Weights of a small transformer language model: rotary positions.
Each number is 500 + 50 x the weight over its row's rms, rounded and kept within 0 to 999. Layers, rows and columns count from 0. Numbers have three digits each. The size before them is the row's rms in percent of the matrix's.

# layer 3 MLP gate, 256x64, rms 0.123, rows 40-73, columns 0-63
092:477502426553460502473469414512458539532501512498495486541569497489471447532481456513614478515528563518488620490406432563585526573518561520528557523464459496483532434518557569493408438492458634
101:532471525547446469436442558487520607443504508582463485496553447593598555535486423467553610474474512536464510513565538512438497515628410563479435538472517498505507432544449487474558507484491447
108:565467537572510488527485450579535453491550536484531496559498548606418420479470486481481487419330456512562536385502541475470534437436503491496533554571523485533502474523517563428509528557527453
099:500435566442470515525525560456460551494458666511475547579571583494428548464468513552467439486516507433425446484563484433463492508538493461519450550471586515489528415582453561452469486498487554
108:510464515502513493492524509458544464547562420586447547589458562508526563451536473529513490481522484452420575530506467476535573481583492426555553548486465557323494518548492585579485510461565510
103:375506444463462557558475416480536499465531592545517528468498479494438527565513514443465434443483592507465538540580546533542494571502447438466436534509422434491488486577386428520481509515581484
082:462441492491437422492455575540498486495434519551479549485409461515564618509583580512507404469481378422456540521432574511520456508516535465521439480473505497498464566568515494550408453465542494
103:525592512517476475552480370494498452567512507476508412478476476445514494546507455574455511505496544485652474518565496442473485533436417468450567503582536489435448443562484549528587467430514556
118:476575473535573504486407459490485519621477502463542560495509513517545505437439469528512482487500522506493503674397542497591534512513465512480483572420472510465513502429536439424421489548578460
087:547494500502464586529492550540508484475460479438449512571480502498534490430487409527523500614520442517412499560447475529520517561545489551558543657524521537634505470503536529475503538620496461
105:482483493432467537489578605515595651518542546523562589557479458486531526448473507475533535588506475517442481422521518538494514463462542431500471589577447465463437440537542510458470540427507546
103:544421537556489501555509487474499493589610473479442469444557538497542464426464582461489535500600465470479586537504514488541495490458440528537492485662541494507471452533626502539515491588534511
094:482467408469445522498465398517472545511538503444457531406528515492596432495550508531615490464491525575548518555446456522519456485455478528565461536454535518596472546508468458485584603454447400
107:433594497497559476480461500471594489418418521462417478524511489572466545409475518487540559526524473488425594522548568420457513502512473603560458475534458461460582488493473501426508443524556592
113:473482611508481370542387513442490467520556459482503461491515597473451559450511473508433526424480526375504576520434486582500486524498479516577467496513489483545441496522408501492510540491557598
095:510402458488517439458483525508426486521563532460507442515490486468497440565439590476542396470508409473523431462511549528643447506450570487446504512579528474455448520453435544504452492512409427
108:504534426454526520570554475486419546495517421425542502520455437535521538525394508515503504595511545451562419484491421502469478495421486519529418453564491572475438470397538521503572416574441514
090:507486436579574534473483535534464553513497553444499603508519475428457523432544576576485506549566469515481557548472530493445503475575529507489550455454452440514522439454411475626547623508458556
100:539396424474465469567590452553404475582494515590549482555443520527559519489556501557480582534472472454485510548464526580450392476545534543436439534522503447451450485495491412476551491555515533
093:525580512439458486522458511565546554514512636552517583446437531544450468451485456511514529509452527490479435368550491481487467523461481487462525626470500631482475513500594504475466544552550536
098:529437488532515487516498414497464452551449472384501498530532406584512523513436526436489429465520479481517599472425538434549558490445454418486492550479512522533451537419478661529520460543489462
107:588435508528544461551485443446510475506445535504501554550444435457562504410457495420489538491509556522542466469493453461389455580544513537563414475606529486531637484542442570480482499491473535
109:499449502605575561446457526481417513539499499441478523527426493474510539423383526481575498552456524598499533539469505579505530489506474509532548500407537443569431477544485487408427486613526477
107:537581573561491471432531506448515594449417492530496547414506436589443477508528446474461571489604505451525457475459526512414498534526380469470580530559579468514534471491519480517463569478558545
099:440491501486489402567531520564504503526446562567496444571545557530480556522437553482491593566557451507531495451491490533473525408463604548591398480546593515461528532476485536513471527404556464
099:499374511510498516506558503531477462459531381466528510468473588422497487498447442462386439506437484522479482438553474456464412498496504561563474512449532485498526541618529505428572559539570570
100:560486423489495486499473411377571451518499514448435449532494541430526461463579613530488489506556486426477531465454492551446480610481475469450574534521520440592448441525550456543520491572460468
100:396518464498487496496459517356506506445459469533615498412346500507502539473504477445518547438500524452482488530495483455495501578582510403525549479488475559449524505516473508593508513439537575
107:513564429403450467636476524450469536531473527498464475518481488559539531511526480441546583430519489513485472507436533562418594385521464527530402437481497507503527572481420494546455564428514517
099:448492519481462508598495523508380411598476515534547450506532529515459433414491460591485550471501490463526576581530480553496555367544519458483436476524549465524578476513537574537466479473445441
108:467530496473461482436536577430541510550544635528486533425418410464504582523461457463565504417526566574527512524474495528503492530474483536457479519430518507527398405516542429386505500491459466
105:458516493534430555463469562521496555541630497375468380507501536487388507457447575515645454511530527484484462482434491496558513547496510482485517460532532512509581481552486519581489527553524543
093:477471572436518508462503449509510541530483533486472504426613467416472391429486538477425484476525471466539481575408541450531565504560513430492580472535475532452403608537534528551510563552436510
095:564460543552502390576454455589448467488516433569503557444554484502418487445519554567525476494498495531518483444497401552499420436535448553502548520579523565567438550439589465527478533524442497
# layer 3 MLP up, 256x64, rms 0.12, rows 40-72, columns 0-63
099:555533517588444489481476457495398624591507515523518523483546570443487447460502555548547490474565594448529506453477494514492523530522457558415508504492474428530422548451556399515429537446411488
099:528488405449568565501493510442534398535434496527483496526430467479424439527429574564448421570535550422481494544476573498583506497442534507542453411485489472529500538492480437563431421457563467
089:528457512467524569514494384460479397464530512480533425511460555587437443471428473505451399469441456506426467462490544374558543439448442495552589509482439496496476585460455511502499510513455487
085:498499456450495452516487494524456475486516529477480576513590557502398591497593495566467629509549559448449416505503467428393521519559449424481532476422559513488517491487489515463420592537540492
105:436482566552443548381512442490522426508602480511571515515520580522508553494512464445522429488515487504465583598530539419571489497429470504506524586507454440480481369520438544472509463459550481
088:458500417543449537513455530554586492421500626527532576491461487446377543534453477471470460504451512562389514576507476517486611531467448492494483505380435489498480475532435472461522534509528520
104:431580498475490613526541526445449484505477459524444491544554496520451468453566488536467505475561447553570494493510335592430525517517461456487548491520554473459545513488440510495552539417627531
097:482437443475573506433603487487550584456536484488550559441551519557474465494563543507548478479495495512379419529495471560487428482524500527562444501403397559459572545477479416459472470499428458
097:537448495504454467454594439489491461421549398536468417450497502559493554460619545433526610521475519512441470424472483540435486612548461515483511482434526478458469481547471494592465551472518552
098:557541508537500501501501504429538504520606511618420502544415553493515463558541542411458518558457544443455466572503548486510595531520476528520455492596447577503552452507581612501572505496469530
126:506508464403473502493538502533556488623480475413508469581587548532516503432444504532490561491565455472503504405508535543572435504521499533493455520626535430512423458553507494508368530483450468
104:517471512556501459568504475478523490588608547448482471420509515480529476461510546452507472490535451451505545488549542423556475491481438585522464496631561531560481413531585553569531489640524475
085:473515430528476496476452433517394480478558513522555554471483540465573409529607535497518472441499521605504479551538434581518426473477540479497505600489490528515504610506500431481616525462464423
104:481557495564563484498455475497502435459464537555384519506531514572495479441470523506508560516464505461475635517556629507461514499601475626508477489560475522429561527531512588508497510570539562
097:561498511509395473440520468524536517510589518474373545563532463537469566522478477465437550531549529495478543456509519448545509506510380541541493424626509442567473374496533489492435507453532533
103:428395465461475529545485416423435534456548446447446427429485498485473515423433585527479424466454444457519517433539501538592460487526509470486507517588540499495508579432484470481423601541494541
100:419452476419473495432460574481492463467462581556444504468457484457449483461549465474495536473450492499467603555458572502460539472605557450462534505490514440513576555600503454470436611426533546
106:586550542500349457551497528417498467539547411523410495455452492611595518557529416530534485471480423485492474497539517477525476474489424485480515456556559517485432466494536469564466550525535418
090:554441458424457493442510472603388446517504498474522481528499470509537563457508459568567509537558441544472614543462482623437411522535544560498576515486535445589431506537494479476468451523467491
098:522513462461589496469386459529526553499507496581474502520435580421536529461410460400545535465440485489443484491606425535491458492547500482626485484528434470462476437551534505485452597491466521
085:487545440540569473495499522472543493504549471637419501471433533475398482430535530565526498531566460543515404471566471472479488501549596589547559478525515454444509435555506453496456596545527569
099:525452549541570537571488526506513535501469521494503539492512462494466498357431459473511562503477554569546463486510509469373444516505532583553435485554522548565588504591464595500446527568435573
090:501466494461571484480432453522415580530448486500451527505533469450427494455518552431566451526463597583574554540563512609537538518489448456539574522503551446597474477532516531416463485583480444
098:454535578513514480421453474512435561490462525586472491432540438542416409545562469586491520509560568493507448458498541528431493524453430448411584507497554435511466526471566567521476607499547467
117:443559480561468572519590483507544584455510513518505543545460539498513553544446485287536485491452499519531455489514554424506428566475498481485532477577448548496574458537473527544435428492533495
110:486605490490446632543446550504424530524497454546625495552455518503484441481390518507552449520471519532538468499491524529374570477435499514495524511511470464510549467403508520474513403584480511
102:569474458528477396558450415525503464445466542503516456561509534437472420488615564461532498526526538541456552523454519565423569474470514468472543500439573449527419494427435490442534469494528381
130:461518489463408485459454469524415495479478432572626494412480488505497470519559360473546449437520496452541473475529462473510512487555378402469495488521500510423518558542551535544538509435525566
105:442504483439449448535452438418434528586515465492465419459424524485481466463479461424572511527453522510533565467534543465452547417544404480526447455594505500482479523470597488521455560485402410
088:603472499474535537457564443529548504449512435517589518475489586449545458530506435462447423433422556487443516523572593509551420556514458449578436566507453528478514570578465498442461508555513531
102:501464571594525417419560515453516511461554540536495537461568452528559591455505463488484565554622475556536510442456507483539561433479528472476575418422446574437524474499513509561556482496531426
112:395475504521504532456546494488552491522571486426460407520573536508404500444502485457516512576620467505469473469519409607565501506536469504473559469511461393461519459517499472577492571521446590
111:479505480450483492509417444495450531507487487562436429471526497505486534482551479515505583431495514493509576551388578551485616525597448394483539445537586454549459511501604565550492508568488531
# layer 3 MLP down (transposed), 256x64, rms 0.0861, rows 40-72, columns 0-63
095:483459508459582504542538523505504453432506582447477557521412443497513478455489493453393491508473489486551449573502525476532488426539513456629522415544536570496538420573449523507599538559550406
088:496514519506385436512525459612534588541619505463520568512461624529531534454556550440536519537520478499522447459461381560427508480429517514459544510532489482515540437454523550476549470450531542
101:525520446456446497495480581442509577489507449513455579375529442440594564525614477511481469604612523446486470574464452490523461521549545520490420491476458504505487528552527474531451449421480480
089:552457522413463462410517554440435583466445561518440478582456528470473488520475563402529451423526497446434482425526582538582449493553456533553433500493510464465515424536568558532519480509435546
110:454544585515441548423463562570422530537576443570484510567555522560537495419500432472494519513485512508384517513565579380534459563483438480475551539501478473441468525523486560444525477436540451
098:452539465488480552474531403505390512462477504479547450515527458475451488518569509423430457469537627497454594502592545526458568514513459409502493524583475544452541408560478501484422433497458465
104:434519487439433576492566574430474491567446504531483513513535501537500537435576508529507434486549368452567552531443460596495522510479551459541516473451523413455479523587459551579469497443579551
094:460528547476461502618448560471540503535399508508440422567453475467517520452424478394494514563491438510493504503478513435535569553496545502451531426492563432547485476580550483546447632482556469
105:472509510586556480494446500494498441550514493532564589521532533554502499445384491531527545519489491518487532597457554502506537530528515529431564608429482522484450455372478421515402554570585477
083:410580457493558413496520494479551474473544497503545487512512462469446477565500604459516536448423536429549518504595560579381524441514499395470541501432415467446541519478442524491555459463524537
115:540543507519514462462514436511472388617481404473469454546560549530487487449494434530484518489531475446530519470533487479552445515494456556427416472540498544578497503599428478579491453526358446
093:509485486426516480454497499466443510402417453561540500611480430495427470563526467519475470454461478491466466554418528583496513502534518390458461532436449499518574510458405470442546509370542475
104:583507559464577493532501534444601503507471516475445456592475475517484540606442421435440448514528490426522493458512527499540521417486476511479572482519520458489449456564507528561436427616442595
099:471462481557597532380512465495463497506469435525542517469546464465519360561468498454535420500550542523437447498548543528449464403584524479452539503489458564490467466512543514461554591528465393
108:587581470503463469479453430574485461426481501495522503470457497594525461527474485506493473508596494575517444406530493485480491446594507524489464535575593524574555513434509570466488477573441365
097:517571540479491478497486567508494462523532526516473594582549490510527396580587496458526528497546501526486485533414564510456531474493510544575521465514429478504496441544564537549544355357438477
093:511519445474411487595556466492486531491566498417478460600427453505573563575471523543484534548578503427560461517573441502520521513469465524581558512531426606469502515421574556504566492507477548
094:648544536566458466521450497522440518560585509472477566473527523538542520452545414613537483537527451438490496504589543462476464519535456512476540483520503497523454513449431488625491610566517472
085:486514536469523444400493428499525535374478437427402525521570525370432486493461544471562450504482557493510564473550487426524542531464501439487464449388565461553515476511464436489493479512504430
100:480443489504493545490510510454551461434359387443532484603479542415458469586497501435487529364511460569512484534555456524562531485543510451558441438526511466468507442541517424544494542478489514
093:549416517484470590518503430530451494559434480383560473535547452534564523514426486438472440435516507439489606520436551443538546535466486423424544549479480494478510514439487568580526424457559496
103:461487510517435468419483387470486575469571455421518486530547572528449547538547528541537495533571529483479480508507566539560550374524420487427543499484543449466482457412568445423551467418513497
106:517527501388521450490542413459536534506506512530512423464577474511461497548629456487464490490507560437481472444547512440519463536493498471514489502597493522444577538472558499562563430327464502
090:498487504439589533479436444566374486573575591528406479537561548461494503564503505530458412540496605570400528493490517512509458468469440487490552501514525523456458511469577568572541478480452479
109:421493549531432506505532565532575540497460504469571483582574499547479561567514557384570572533531478594496481490504456505526536494421566549561492460587619561471532455519515474520469518427514455
110:545460517534449536521541547479431457478521391488554477493458567430431504517377443489363428540439523529497489435512511446400466563460458573467514537461535482510538499560486475458529466578509569
096:477528529439531523417511511566490536533510447465555502437476609525468489551408427431489476497532520561462513515619453419526396614441567468537432518512473474474573563532519523505563499549499544
117:515472491466447509430495405557484498472521486580573487483521478410490453521546430521522431482477440490474564465543438448493486504539365434460503497559512496411516514579570529453590531373448489
105:481482449462505513433511387488555478528559494478561463469436486453513483453471575490558408566448521536568554492601419454457478569494525488456511514516462498488520396511624499419556509588527440
095:483536526523507412527476558472470520519537413421332443495529519581451552531512531433516529513489420548489391514435471493425560518519582554432539448495543485510443507459507492504503474395479473
099:525575545386520496473460586501501519602414417494439463517487513496512493493450469497549454440372474502420477540462548506480490543522595521540446565526491440504424558499444524461489566528483604
107:449451466464486494445538484480588485469535486525458484553647487489470486436592488466443504558656441560489535504489429613542532485478508469529511466536457437545499511477520476541526547500377501
100:521476517553540487542532570504532433501529466461513595472478500586549503509465517457432409555477519549489450467531447463477460454409543595557439549427417514517579400474455449445469490383488466